From a checkpoint of a small transformer trained on Wikipedia.
Size: 15 layers, width 256, 6 heads of 32 (1 for keys and values), MLP 704 SwiGLU, vocabulary 2198, 11M parameters.
Architecture: RMSNorm before each block, rotary positions.
Training: a variant of Muon for these matrices, 182M tokens, 11126 steps.
Each number is 500 + 50 x the weight over its row's rms, rounded and kept within 0 to 999. Layers, rows and columns count from 0. Numbers have three digits each. The size before them is the row's rms in percent of the matrix's.

# o: layer 10 attention output (transposed), 192x256, rms 0.0776, rows 159,191, columns 0-127
# gate: layer 10 MLP gate, 704x256, rms 0.0871, rows 0-34, columns 0-127
# up: layer 10 MLP up, 704x256, rms 0.0866, rows 0-33, columns 0-127
# down: layer 10 MLP down (transposed), 704x256, rms 0.248, rows 0-33, columns 0-127
o159 121:523600385486461560533495521546450491514493520511510519492586522413442418457497364465418466416444500546562526507490460417471489526535560450466521534531584513543468474498549559363473435465547508486395546494627473492474546564440375576513421514516548491477539507411483524459468558507446539498518437492504520506488500510528513524500513436587542481586535573452546467546502492574561444481534
o191 083:518570460473450461519468490463523517453515546543579529530630540415468464470510394558513476443465455576484562455403504407471460548562550447481503512517561553488498473518542557421489482543543564419471519497521446505580542479521441437487495501453538409438477515530520564454489540461572471475400491409479509527509427477572424455535491492537502553571503493452575382554533516490480523510632
gate0 105:510507461503564539411555489486414481453495516431508379437562553504429456507490505543416502534444456586471437487485408499534529488456547453434426442440555532401470445502423420586506480444458498525563451501554423571478487466436510543482498456520550437477469391442593509401478509545459545446445527482478505637582480552436493554504451489465510385564575486444550428494488457450521422511471
up0 103:649511514541567460472515422492583552523495495425527512459560527475553565485531406527580646445552563542498459506472571512467436503508539538440577468509479517482502553417511444459558458527446502458448528462573519603496427531529504462567451474444502506458472481583588371497447478462508490477497584454596457487493474485439447425514530461487486670498478435510389462423483463414544472542483
down0 102:654561522454425599515532489390433461545582572510499467418481584496469491499503545475505587513581506520533484561509481552402520507513560541500554427542559494484532471559540561470472490494510545432575538593475569523505500555518481532437515494517542431507475486500524488455433459503498411380498487586549501496432517376479448466442480473465544438520443502505452475520522507473496499463571
gate1 112:512480486446517542504538516509451484408569564546503593454473461492491522381563433459529526611602473457530505466517573625354475473469424568431522485614478525553553460516536545534505494488421492488472495541556491530567515482543438483446415329530526480516502499485561563476548619423459522513435397567488537503442569559455486509527405510500475554515561545507445446473489498516352497463568
up1 104:570525540486498452385550528499511580563506450451462584528445497562539449438492589407468541436474470527580431479459525541472470436463537504461532575522554467544495436507501558480496529439468472465526541542566526450572490492521560566529499475484571534513517461501515483403466522512552518450500412544614547423443675459461526617523550487579574486530505558461388498477481541513411521422581
down1 108:541514524518567462441493504497589541508579598521585436536590503447359579437501470465465483475509511485483451470516468478497554529540341467460455569486481531523438449485533473568326513512369526473512528426496507577449544470496602557459539487492500512469506513499521544494520604566496530554468487554408481480537474547437507570476492476521500477549430528482439504489582529530449572547550
gate2 094:456557548477519530481542437537482528454484544511485502461486482515550562513453422478406458490508450381487491592423587540509525542504486493485553509512456473427477467478530449467478558563490522493535434537464486442504467454394598486614561493465527563529510507543438471554548461441524540530480405508469558504553525499340481498547486463426456546530536573478579525560426557447440464534496
up2 098:488480563483552547494558548446447576518493529423521539478500473516539461531489591473558407603550573465503499512477482502392500471576571460519514582501560529534557582596599512460538484508505493512546459560462499530447498565486536470498535476547504516536459511487543405500483519511467399541506599451474503581535537453560548519397507485580448461432466500496449613423536534538571438578471
down2 097:472555485543439489497435547548544501542453493487446496514576510464514546506422523498499451580483455504437591479558600508530544513469497494497509508469512478525501572477515534541479480496520501525457470426468543451419544471547460553472517411434563490490506517593470519501463435554422504500430515525546419549504478474586492493497534490481514437461361524522521517449487555545484517445564
gate3 110:460498508427513416476530454451405511503479558516540485483493559535535500555428549531506514542502602483586509460446487458483476480520526436498476506476574603449482502512499566475487526409416543471524408539527486446489449568526515546480562516471458467460482498465460427480537436441506518453437485456428573308480507478456421535604501462464462551453503575462530456431496475577417508349469
up3 104:552475546516525490550495524486499522413444500501475530596598445463504576427622625483528455519457549533556399544427542515446440488400470510554491585493522458437492485556515558464475477547493552482460497448532481523507539426437467531528474451452522489473557414511507485484522620485513549436462509423570565387491564568517526451557426484570483519521530542406465560598597532472505507456523
down3 108:539528499608586521490514505463465408402498490491512471540499434461513446457409434469567531543463504491342513424451477642503552536484534500462434466514524452516438468485500443532527496437541535513541517403478502570485524507486494544557409485460519509479466504571518536527523390460406490567542434580524403478550461499444547565466504443556552530499477444464510547481540564470562384536451
gate4 091:507507572456476522568442477410585463563434563389428500507443488482539440432497457480503415452348477521516403500565556533579481398494523505563463498505527510568474450520486455490462580444575519528479407490583431518470595542437630507504504504509484503569476480515417531551430481560408509454545475383508501464568521423558444561546539495397457438512500547525564481500407508470554384530493
up4 090:480496491554440573592482500477504442525456508475428533582439551440536569496500502497548505609468494522522482549450548471483490411445533547511418491490461521504533488445476434537523558475550521537454479409577476512467539402574536506532512450489524493596484470457494494499423419496414573553467532452553512522487426486493560498616440626580552439413469582489430557544458444516529483482451
down4 095:504525435491464510561463560523543478513527539427453594454493498499385524510549455630504504664492464426559505534461439484487500413384531492501444520492406539553520387505545518498503529527536471543519449607446543546469441510489502495512500572558518479485521463485428421402488616522510377477517503515497515571403545547539604495532462506543535479434435488451460532509448533602453523481484
gate5 097:561501633510448495531529476504523479404425513467508426593549594628580519483514507502380535481497435434478522514566472525510498451489451511521452504585453639541506498440577420527462481623546530534471578464518507493476403393460432480480498526521456455484586467454427544480574515462451481456419492519429441480531488552514497484537482585518471512454461483391542525547561454556509443483581
up5 096:525478452560515494435522472492488441489449473542448465508454576446488435496572472484422490515451563496581454566460526616482501508480542368495528560459423433402493442449434378480514477436430478524530538558457553495447527531629538502494491472482490393529467614531541503479408470417568536495523419547456478529390493485519470549424527568467488518533459472521621497468500574452495566523492
down5 100:406444562503571505485571498561527553536478579442476513653494427536552474549482459492541449516466484433454554537521488547529488422457479531568419447344508510516390516498481454511473566461412450568617447410473464460433524487417534601546468497531549430590417518477480516422500437454426434519462560542537459483571517502526440599487505530481544410479482538501613576524500403514489468542482
gate6 102:478550464526511494558445469443469536536518481513469531403515552530506483530517537511466501486496464554479467489453433553482436472491424528523524461567452483519495488489476374426534589518560387482536563487530546496496499516478566437458534477545482527430488420501504479534514446532440433407468489441528500358552528440548547480522610503465536414446480501527548496469522494496583483457528
up6 100:503502498462487452503584562475545487434566530446526541532469371541512516502378526497448557701544470583497456523424505521455516485492519603524475524526527475415473520488546435564589477498542493421444608522498503421476553499491527479499524534462527494580525527477511546503428471477426540475565527506469563521478483531481497561444616455498455484494531495461397477509491455524509569532523
down6 101:503520500443515563481508490459510561502516477498493550462524452565403426518556522482428491461506426463443475561468533429521464497541416449471481467452537504506599472489496476462531496401539403448432554457525532530435475523578517539512492487481499479421552531440513437532451703449547387508454474459539510455511451439458542449540416468435565437450515460476579550562481444493486530491481
gate7 087:489545566518531453458387577372579511477459557480548537530479528533474425436447443575436496557483497414469535510516601502467554508484462458524499538433552533416562450474389622450564444596502448493501510500450472533474539505437616515506474556552462489592468464450520445404472501546452554496590437524389481539496546501521533560534554583536461544537509488484360518479416532530531476502464
up7 092:487486502486552453514425547459421543577499476412548521507531438427630449458440554549502487501509508481426547492520449573538526460472549458514460527462626443519532494416511457564405526516484403483511504567445528564492571422582456442375468489498556528408460454519569573433540446575584517491508542423495475510535526455532566499431466524504555518465523513460546488469487512472516460541543
down7 091:525542439553511537495478497502491566498520508622534482435498401481449537505558457542519463529487502544530566463589523460498442482477516457550561503522535538442447468475500498436455451534477464522571506547421504469526523444440495497540470563534523390409474468369434449530406580375471549599477523484529545592522427415486550425492577449462450479513572481450437530494497540582570522473437
gate8 099:499506500524424459436478522528526461448574570546529433457532538452466526528507440478540484414542463544487531482415496558439536455504478510542423542472484467432496516452519516605483419508512537409493480455425481524451560417475485466507573443434513455495497538475461470619579617523565473500486453542516411469474491609500449472434502570464508500465485402485395510544532515533593515534566
up8 100:476546575533541444500561517563534560482500446522451448488454542561589503518502439558580383582514529485500580510524512435523470494553518410538557467516491560506578484519513506464516518518513449484515528501526504514450573447503541522468503548509503634293496511372522539538534451513483570552433560392574476568477466550514511562507486484512550465508420506508579518478464515540552550447469
down8 104:464617566496621474482525547537517493514528526481457394448470453475584536525517560535513497479457554466459525562615526475512500433586455529486558461512537463488523483445487528529475573469492446532513539550516610522444412535458422471469519456535507619518515489437536516528490405528488505576557560445535478489541414531609464607544546490527476453527564495518573410611440400527488556454507
gate9 104:537447484549507454465551469590507507496527527484512502446449462505637574526451488536540479493486602526442325516513499440494509446478493468554431599487553498504469534484509404488488456439496540492486493488643506497501548540427431508559384511483430502501542420464474448492560416467527582488496572513544535445504528463479489534469456632498502407383516471475469567579532441458446399533586
up9 107:574520465524532520502507509529457568528526524534456549472480468399507513482449477530519546467460493582441560502589500526523575455532440573453615501557508510512588569533537466446478437573488445471485533485423389560501464474464404526535501474546491494490463498529546456523576461525570601473496524521457533477513489482530539422472540593415493447447537527622572559518513488543502407504535
down9 108:542549423547443473454513469445563435522484540487473492492472591520561502528504483546476507475438455450554588499475480582515586544549442499450504607539548484491476473586455456484427485479422362539474466495453410525493503451491440429518405468526537535611444477568482528553621422510457487572544534507484451612570458434528529476504461461541582491488494485504558445540443521527427538500515
gate10 105:507507489542506555496504599444411591447508487444512506519409661498563433459497518475470429470564468387423527411464437476498548496441504533465563562520601553452520400605463489524424451475491400532441586516523466577486405502468534439577573458549532504582582432538446550486482515450416503516473516473522478513561417530504438505638494484509472479521559525464500515581461540489619525461492
up10 100:548449510475546544535428463483473447525556510553492396520441430524437508445479476536468532490505478486552541459486452519486433530365524450405483499514476511495487512471519465588562644494504497613505450471468473533595579423454435501539514587498472477532385494495459471514535526434538480551486485591443537516495483488485452465507480554527457533453637475443548564481447479472529503577528
down10 105:563431483526586519533531549484460511537572530574550551571642470501453553536569519586524555554453456522521504501508527544486460505526548572529504464517557481430431384568515575526560514460466549552437525478482539509494485528497450535480430433504460444472559563509510589442500545463559506483467489555568455517516434455446515519458578528473509554520482552606508492579581440452475562574476
gate11 106:468507494554495531516518513415486504505501511506478511422470579504445514473544458495540473389498533517570463554610542509480504485483499447553502535393542428544547602566545551589544504423488416372454443378505515410561582406500582542518529418504514484485479462441481573488480446475458507483478487475491551470539510388485488423457597499449487543515469434508525548559524487460572606413462
up11 112:521514523528526454479509493577529486515504593432518510518535434501445473539502498533488548448397489517555558444507478553536454568431450521482524479430515556455538582454496509550501388467611495463536425463577531504517535542418433503431482497450515501545441493546527532536432546507570406385566372528521428514521536593490475509481520469447516534480542454508436517486514580551465484504370
down11 107:438566541553405429571472530415481515447489493390484478446510436543481520501541495423534463488464527499588499466535424448475424517475488460568585448525470530494499478520528473509459519476580454545578448527459514492572556530485445517495383615400442489524504550516480527480470516517530475530543479592538497516484601483454516413566532532412505601388584502491490436516462507558522469501507
gate12 086:435514540553475529583463554418407503518534509379427499529470490560514518462554467502553489581514511587416551450542438441584497585542536482489481551559529510497471500506422513542455478606469552504453504438422456373450444454596443532452444513453483486479428455492553541526618545538486534528524483479454459517546539551409560458670500558577449567498577488563555519576530546528475491469536
up12 091:482533571539543500511457519443476585490553443538438431559551444556501577544509548575473544539538521524504566491451467414499479434464492558474409410527577510519553507585512536517458428391540570567534550552495487538531503472488446473499453549383534541520472483499587548493414497518532534595538497512461622575561461531537387449508577455511474486528487464400510510501522572473523478627441
down12 087:428581371547531503460484436516521448462509515460546516492559588500574518475517464428467449466570451456496494543454471383490525461514487458443498495465428508606539571474421581502473566492575477598522505541481500505535475476565477522477505447443573503433575534453529583531408620493519452595425506524509521588458498513443494447504583494489498553491581498526490597472516503494537380543533
gate13 102:508531512456479565578612481489574556443506472496570557495449564424595513476598400517500569461582526532582508456466496484483509496481412563481502539595565453382575488588510581501453454480470508418563529496444525472458509513423498536398511417664544440485433525529525548501529467527506516435453490447519558487544564493484571422450565428503458488594582528477503450552479559511536534519475
up13 103:466470504466578491558565490494450437464520595482508549494399507475536465525535540475484508445384540519426512520598455559542427426463547454556487480503495428469564430435464553502499606500488564467487519459575574489510473509558496499514535579471502523509545490618454441459500496500480466476568580492481515529475493557516487507523544490554518456506443447403496523505520493408541420563484
down13 102:524539522431487469469543407542492473524532460490571443557507483401520521519487512611438463540504590519527501574516464468489519406443511540605503475568605492452468488563540560569544530533473533527550430590442516390490469521513510475479479456436526498534497429509507619604476462543533525466512504503455588412567486569539457502526525569492504527506577507440612590454523443553525360495487
gate14 099:557524560527436496516418555540473481540574456548559542390538565528561443488511514545580587502446534509521528479589398527469430454500421523481481504486497490442539588509424521509454489448506366438548513525462468540464452520486674487447468448585483470436527540522437500536498545530492560600493374491441468516504504537475491410564433538565519412559484533514505444489474531473397438443506
up14 099:519516542490510445523430542496486496470602446517519521483574568504559460472422496568562516491438477461542502494623498578464505444415471576496562497527516489439515536428484485471449477458422471415513575553391552463471424502410517459477540510574436473473511453615524484545512513531471482521539516559471457471557556585524463471621421516438551538493538534479472564460486374401460454428547
down14 111:511396543497541451524461399573497460520552451558488468429481446503487461504497546552513530484553500469544458553512526573505511444423493462502512553483552470534595530477504517438460485580549499545486404578529534574520426436506509400546457515529536455562518429565470545465525556510373543525458482450424537427496504544506468627507456506600623482532544522480592527501532585414397502483562
gate15 101:552444487519574460500465391530476511506552425451506440483553484417521528449503488462466426544545502481497522538479537487451442463536483395456387416469492435550526543410522542517506590532483523455489531572455480479417495458468475498489533422420510589562536401470470556469464493383501417398537588550426452451485538483446504557439515453487483538503532556567481441506584568421516570509494
up15 100:538503518537520488461451501447483458533494461379479458423527510516463447500422468552493472528539544455441548511521458514418558483503466547520416458462478462523669432524426453432428571476421512576508464476474497509527563465588531508578573492540488474612482495477441484497473476533476519434505483534594449479583453527432453633546571483447520467487472384512407495484437538482534537596559
down15 098:444479464495499529556566556557438562433493513466482498472491542522539519460471480465500557547569493485604459513567538544492486555467524479480514506556498453612485527506473499415397491450520453534556477462466514464418532417459464518499456510502526513524510438664448630485419468505525462474514481425484499515558485446514511643592519502506499619496464479501606542503507428562423427544523
gate16 087:507511405448573531516540492528548505441385420505566504538417500526575517441476459480568559452602482489486384417509474456488433521528544548492483586559491516520506397492473565524466502468480461504590453685570519493559383488505481528545490422491567462479496458608434444474443517476423523464513480459551452444415521460506589456560503487580493467431509514532531502441473502615478480534510
up16 086:522475506437466381499508603434547513492522441532336511431547425542449483495517593498509461589406461444473502584543485525497480497535506472488547529456516461499497532473474514448577552520475446565392519418431536510372567564468511475446500605534485539565540529458532534398381579416514546519537496475517514613466492499583482528506529580393555632495510472464400516470374499443524515539480
down16 088:529529432514436491492472442430528473464557553453470450444468545438513448508591536499488525575453487466558513446518470535479509489564491567481501450552522421529492520399518516458395530520541474523462438337598492486479623489421554451516435452542419475494492504494499468465540628617528394525541509495467563465571440494418487511523519422537538498578579516521499493458531533460487550480582
gate17 110:454473495535566546459492396453439519474515546465546545404485475476525568367566500531521462581587496509476634528489449531522530531503456552457491508529574495524531424478497457498582651467411439478457544469517484565548515466629502502450552504513424456417480460611493524477523490538514464482529534394501478423493587470435484472489445497526486533496404568480514359524447602496481462529554
up17 101:551490476575548471498544563498555411576466464457486509396578542482582539483530532533479570467571579510525410546442531376513393422501449485460555442486525567549462429479501463440531585506507498569551407439480441453497521534546454446483499519515534486543525534578539468474521472473466543514465558446519436576480519472462505516516567483488451502543439467354534441520446543496457409372345
down17 103:492538528470557427463507509498519561550454506571527452522509528486583455469560431518427567489429542407508490367483530466489523482498563511498478495469484457550538448494551448461484547594431488534498420610525495476521477641531462509472511448494476477574473516583488466522452579494555478548495528482449552527452448551443496442475491527524555528478411452456492566521460424510462484539514
gate18 100:445472547549526509500528531542454424505431488522496422485572569551463565460528467454615549496533508457501495482557618402574522461500542467494497449446528463551362462427518483429421632383510454483585432503447426454564521500452408474512538494526548487562574462521456506508530463553495354568468457429477553490486514488531606473503443575430576514416436476502464487520510443351423430478495
up18 099:427489531511434525498526518486530505547447448484460592544463431488461467510438544586594565532435554521441447403576525470528458504456457486488507510400449541475496460450630638500488466492559500468482542445477528569511544529624450535432460505540482443499495655530512444442450519439469514455515438605518473448528530454510547535487502451525446568364440449481497570553598571490596535517612
down18 103:566450576530542524527458457514441449479512550408545390468510530532494527430519556491487536543497473570505484554415537478472529521520530473396548515427481422459397494571481478503476512514501557502570528503514575557401531511529476586533480565520469544504415553526514452570475424496535416470495537517524506511539530465512482435438405568595534417439554516486484577417541409477411490553526
gate19 093:582410501656504602503489533547401468541515431498457492539529520505389521412475505522510424463569477427560417473513486485572626428457456560584525489522447493502509551552448448487472471521418415548565481461495462546442512595575480474463506512550514552574577454480451462461563448538517467503527530637418529536473543478417479472444456529516399555397445487489529597436472505457504521559540
up19 101:451471542479510480502522448499499494500431521438453456460560523503552508487401513427482424483487506509553575475562554511431496595507467573484529504481419512540451439398491507469506470502420471456480517409551654432558468550517504499497533605490514516509490528457481448552553491453435465490417481440484539524424468455506524586493412502510512551496486557506518455471520548520386459488451
down19 099:517514553532421494537528458558399478515406523520585527534488533550470597506502458436517526462440515509515510564487513522430518533470507534523537571530516541545465458496507469534590552406520420495528456511547507501557499481624477501570433497468593465552469544448518466530457559459545438530467450436552445494416484569588539486471464538469568535611592445480503509515525571461467512563420
gate20 092:523614472526527478519617593446497486477538522582551437471470574551416580440469490472477543491527506464421486448494507522501532510425498487562472491525450501437540550515396488561525497477509543491406509543494532406454560506444547508523537539516523515530562492520513504514433441445434497475520543472397483385577475556485501496482615549518455490442497475495550499553576564568533466554593
up20 098:466530481434500470486447539479500618491567481539466494509528448537463372420516484451475445448506488577530424477407526437459531443531505478490413545485473504407549487411501547556489542480532341445566404491506503632540494482403485453486600473500456563446476432526514485531569505495516561519374554410535481494558501527408478576466488496536503531477568420527486548500522467444528574574557
down20 096:491500544426483495512494480553398538536489501543557428502562506479378506511633547514530523536498434432473587525488533455509493555509541543464491465511505532488523522562540609433519547528443456500543525504472499450455536459395468408446436403543582528533492490508523513457502506432484503513516562469545435488466437411492499585615420498518527455381554394544428487466449504532574519521518
gate21 097:457511525509539464608529533470517495504442459530533510448419595544487477581482441511373482413486488525527459398479536501519596567567527483535526544583541450593438443598446555601551615510550491498482476456397422467434544613505497485483480426425453454441627479536521522519362507439518566508454504544421505465540497483505406484514460537538451506489449543495489540498534457483471449387520
up21 100:441583520614502516482537510487571564557418521502489430535518603454461601564436535530451572447485499507554550407437472484518506549532418501578407543480491560505482553537461400572496480427508547605493477589545483501567485503508519549513576505471444462388534534476528506454473525528520547450526526452544501427511512543396520419533580518574568458493537483542551566576542476522498400476597
down21 094:474503467489505478531557539526531469454568495518467466543437504521505507490480325459469506556470512536504527494456604524496537448550518484555554451446426520593587521509483447574426646464478466463512512450450522549484563538532427580480475525481514560500455412482510558461466395630503523515548544530523429491455588544535500483477509507508457477507551562470520530505499586564499476508485
gate22 107:439502537420401528501591465545551514433475556500485493569608479531556551522477404525522402559552465524476480535474496503497485615371399628531483550472507485526468446532485524501491453515448522468522530460413519528496497491447480513494507493405491447573452528583541590509508515479524509509545522509471459508491508498497495418425461489456559506489479449551515573572570509556478499422543
up22 105:658620429485533500424624438524541442513479466481543479458539533518621586485468512506421504454450490486461473491513523521527478439534589496466478593414504582523466434531397476521599543460535526479510485580534467503589526515461519515483530497463497558486591567533483515563540519535454460510482511544497605489476472542521479524463491544450486456459578559498455526502544447479435459462515
down22 105:481419476555436514459495455555485435524495521448475462517406502420471448501562511517476495424511408520516547475514570442489496461581528544554490476431531550539523468511524505583501521451456602554470509470506496496521452505544509529476549437492481454506454490531485478614565523484584490461543486527464535523498535531512433548551439652487457507503680523410525480441471521632446470484596
gate23 099:544495483514571396494474514487494606412540499542515517494617510594561507491537589508480478367461448524518539504452461463533534520552426462522542524546558526495418495443464587480465591527563505504516437499524458571483476555500453407475528483440466447442499525478537403538412464511529432426424507552458508492596476527541496532492601538516471469572426487627516466580478481507389530476494
up23 105:526583528530518503450541488483527598536506497451490529451468547579559512469520558566551478419555432454440414514476434511353455445483501508553488462483492504474553551489562503431538413543563454449521421468550444448413483520553490487543567491604570490509409535514448504541420618565444490499551543511566541481423461485489444463528516511528450528490424485516495521524515491520470471473544
down23 098:504488517505526440460452624419484491436484563384499462536500592529471441508477599508528495475506460441475465592478508520483525487479495507535439552531480446565429482431592489542473578480574509479458539524492476474489450576535566533508445564492527436440531470534473520480520384494439533515537571599572460470486480448441468533495379500526532563543441441566531431474480483428541455472443
gate24 103:504459530536503525481449524550514551481375448564504592420499454543520545488570529476546598498404452398509591510586503520607519522558598366484533482491515508529465608421510582523632483420514529447431475459519497506430533491557579492607549534523574486493554494556497476478526484429479458513562541492453526505441583498472448476524426539528522467536499475549464458442483428499570454522497
up24 111:386445570460514514519545541533467475502463564596522585571570425528515459442558486487575579484511427427516508516481422465465503462401399454513523490504531495537477555576530473457457485460539472559460463530513434670433512587506477550517474580464475524495463470497508415462469485420402472473502561552560517568484547545537471550491468447514445438495485452456479547451524419545541489485579
down24 104:537456430432516470451512474470549471564490465419502560541565433634485526508530558581443407535496497514498504531453434533511434511449542525537585424511472559494442445467459509534526551548534491535536417613544531496386324497560526495546552454557553499451440460394460596455472549570441456540448558436484518443459493544511538513404505496470529492494548459529490475398464478450440456472488
gate25 088:466448450487617434570461497617532432494506444358490509397576462513503476473457504545486479494554615488521518572510554552459482545477426491481531511495486461413547439486417493374451490571508516436513488513461501441421533553537517536516511422467487466528398444469472497473447509518454524546434498487484513551540501519437451495388425486516550480562450490464443502530476541487575464451588
up25 093:515563510482495535536503453516498518463438534532508387576415462574496478469457495426467501505514465518535405516464661395555512590472544482511501596435463574558416508500470446487500429471492426530545529490511550484487484570474458496536485539556510533569563574493572502537420545527522492474558531549424491536573466471536515389570540427381520513425558478554431545535554503559423554428555
down25 089:473491580472519494481616446448501521478538534416506420416513561558522513528542456416490426468518549502486522427508474552517513537479496449547464466509415498416574642519443586430533461478568490491564619449490532474533555539526466490540521523578622486541585538480461418499485473580374578461499497476506523488544554417552443471552546464560518479595524515527535490463512537515584462441455
gate26 098:404486495550452414545502540545528484638559609584536510475460501477491435468571466495578449490495510525591438503550462462569539470528610594419462502472517539524521601549514496540595451503516513497415435535435447547567543445461512424418437510450540490508409471522448574554473572511511504485416525533473411496515472463474449467489459531514454504479435491574496453548467596474531583491431
up26 095:532473566464573494501535470504533417516502499567545420549513561449484477481446452497485458563528442578518602615460571557482490537537462457534466434563579465469574555497513453504525489422556521458421517483456522460501493459506489459616505547510473632504483451481566432528447419559523542479469490431492514605497480452532515553451460521516534448517519625500510496457601508534634488518517
down26 095:509464526557474515577454472450480572497427432560468577524505525448426451510506426597410488495380477371496508484490533495439517477490526520485562442498572582528483549486481480569611494470499610533393605509476544421457523502567456478550467548535430578467448548500430581576448546453443459460441530511507506562493514458512493581492485563508480534440386612494435509492504500546418567538461
gate27 084:475509496490494420612603531580486379533401480540468429475489456501517448533522517479490470487554422485383598524487428482483495437515557487480410523511483592412431493486422467447462531508405523408459502522454474539582529456564497416436477457556544547593486574474491505419602482467483518501448526547491479520491527570439541481473480474576458464459527452525586518562452480452519508399585
up27 084:501556483491476486538497602437546497451565527500532450536498471455360498496494491496550416537441459487414459488467454419566559355488549583498498412453490540514578540538500566482593419499473497518554530537552438516462430548419356471406461557472534414506429470485534485508507503566472572411501495532481552604496552402483516530557563523430487517546559480455479514476476473499581507465560
down27 084:506577440404418552463542497476490533547537493505466590550465531507495526527516568477616499459544500560383433492548555519509525527442545556411439571448401552487519518562628478533468577507562498503533418516418501507502461499497475468452500449554438538532442484457556556530466452499584486444590412524556485499508500474432437564528468476551493470455556562574483499532580554463546485544492
gate28 094:466545530436472562470534467415502531489525429575431451508489540549502442599435510485537514439507551441512443499513616505415475490547449494441431557553542541510438471559538479531528492518540409505492411475451447631524470532556475478539570498442467509504546501485466525520486482485442482542353483554487374534532538562519509497489566492614485574510470558473447432569446516493558434515377
up28 095:457475451464575382504441494478467453416381600442519491526507446501503509417519498502429510515474481441454440518464450504511457544513491560530519483538494497476549534478470487559533447422583583541518530543510559507440543601527516608540561490542592483511458480477531433418454489443537504540527484493532598451474441522493561518543504503474549490516479499526500522557466374494504542563570
down28 097:431478614478480485524481484439448486503503561529493454509468436426572427464494431478463570425559525451538471547496534396498530550539537472534415429537473515468551558484584425477456490521559512530542499445567480533505495455432577415508442482507495520530535503589553590506480459495448471466523586508592523551498463478550519581562452464508452383514519565522529587543504503525384490452430
gate29 098:534448407469459498461469509460459518476537494569494459416520532378535487557645597493545523468483573469515556528496521380621477486532452502526498477603469412448448521476487499484495493499497477484595496487475522585565493467511448571479543551459497589438428547411480425465618479578415594528502485475526500446484487515509531514566488483463531496502420539502485457514572576514496552523535
up29 106:613483520418532504667394419526574537465483416511519403470495558622541523538447452478526590619507578489565509546537458503509558406507544538468560491493550584571489467464416538490518546510480535461438447527525507504517434435548524500546485440510543501496461550485514580519449432520480498502668474549573429413495458489470535452424476440516378556532568542486522515582475566563490525414434
down29 104:501467498523494514469547524511452479471495386475581443474532475519460494428470500495533440558523577573548518572486497481471550504580435476552466607453579538537509417517498487532484490495553499407507570646564556424474487528497505517521522509554571525528551464490489614532535526482400468457535483619515560543456554555579472484500492478525546431548516492433522495590524553506512560462497
gate30 097:619481542544509605524479408550500545465489577550594474452440493543561458517505487498556469561476462423510533489460523564423462397511524538544469440569488552461521486567549545421615443595486479454479442558535492419513488425488469593543455457601583412526500440516528529439561419487589487460464513476543498517506457485571441477515522580453519561484473432535596459541433496525509546473580
up30 100:443466503554478544541539545485423509488426527537526462541540548576529549519364423559553502457474476457527429447491442461515515451427564507439484448546473495514494534454400463578513518450456531503387556500536531546581491543583473507466487429474453528455535565459446581444437536545521552506469525552392536489490480556447514457493584512463555449417482468501539479550499493586464444469469
down30 097:518471559457549533544546555500455488435571550461531581422456561497518475604535581519483503551491493487508531487500562556422533584545473539522436512478518500565537530476530503512494539530515518501469473499511436463479431512469584447516408532504419510456543494547489488460566382574441456512489463529522542440490465500504536438488576544456683486551435466520531532414426423488488450546487
gate31 097:532492504438565503551545533468537509482472488501521488408558496464458464505511443561387491466448434466496466508537521510502482439434441443451490559546510609440449556477496440448462485534585471518526562481549557404470438527466560477454471541595499576457421484452508518534475412563466559548570511522470502568573409510510534513479424414483488521555406461498525464437389482499539540496544
up31 098:467391525542547480464509491497394509561510553477460546533490388527533572563441531517374595490501483517428461501538514465483510563455489460476563479520491450466483494433501513476539514584462572504417505443562535484418494446540487550548474460507638470507473530484437532529454543538522505422564449513431488555451500388526515449546535516482540476535443362458511495497445421514559451439493
down31 096:496517462570416566486484527442475550517523508476590498512454604444461482495532524437588513419565449590540538553517564649572532505539456482477402464467517464472555515423498472498498461483513614482483575463464571536528502527467487589446548511500475490456444479510488449520471541571520404501439547527500449523537417504519471451498460515492469474461446558504533577507591536469479581501525
gate32 096:447461462531456532506465547582474494508482469444454485483579508452504537476426466488545525421429457479518430517535473460438544493480497611469537450510486460438381538500448425556589545526451496489464613539477541425525453584500517548531501581488485469555451460573446434453499482521462494490478500508490486404489506540525534498478488515422519481475454474511446566522475484515502500480560
up32 096:514527483584520404555432436431447520481465483430561455470535460508399484386504476415496554546532431534516530455463571517496484433581560463522553588400473480527513440481548534420550454478547456524476476546465505470514426478510503458522559562555518491510524441577584513474498524532490485578558424524492436503495583539572554552555464477501441505415568462465422442583547440600542590484573
down32 098:495493460511505533532488499495556600481537467516419416519467445519511503381515518546501474474530468455562422545508425496522543566524547546536477573479529519558484492523462530517520460629509568472484505406558463494480428515521577423609551551379473514514462546449539569524451377570475484568501561417470476569460529435560541467398544570503555434514484459510545439450549483511479483557458
gate33 100:477460534528431470527568505543579542482512535610511512421478484519463451525569576484507466549513516488464504508528450546478580493537526462478532516502528545458461492461479396574513441564477580564555491428501571424507472451470442548501452608484407465535517580516518508438499448502547556480466489508583490480492481530454534502501507542537491535515453459512495485543533522528399580489454
up33 103:574465572460492492552406548570519509495526541466480509594459526425503484585565546463444507459507544482567567571474557420506494443498503473457485391492466441499505501400497526516564508497535581517481502380504511446504482458542500446504523594515486481558451490596600531514516511606525534542593411616491474555464564457421494475515481527513500528544521444475473442414499536458469452504429
down33 096:457513518516480502518598513488503509539376429551538524603493422490485547431474529580433443472456529475433476430510468438530589471527532598442523417520513463453422534395446563519510446427464504549620546494532481592502511541494472453514524503538530363520463469451418422597477551526520443461458420534536395492544463478512538475490562439610477479535518469502564465425520518553466488543491
gate34 107:433499499484516545537490428488431453440660561540514444460444565603494438496580471509491513575481453478589542459517400505501360494414552472547467589467437520523459511534461490588567592518545476448472504442580574493591488553561507526542439605489513469596550577569450518592441582536514537511530517406439485455647457483466473497480538524553509487397357536527453484577562454513442503560429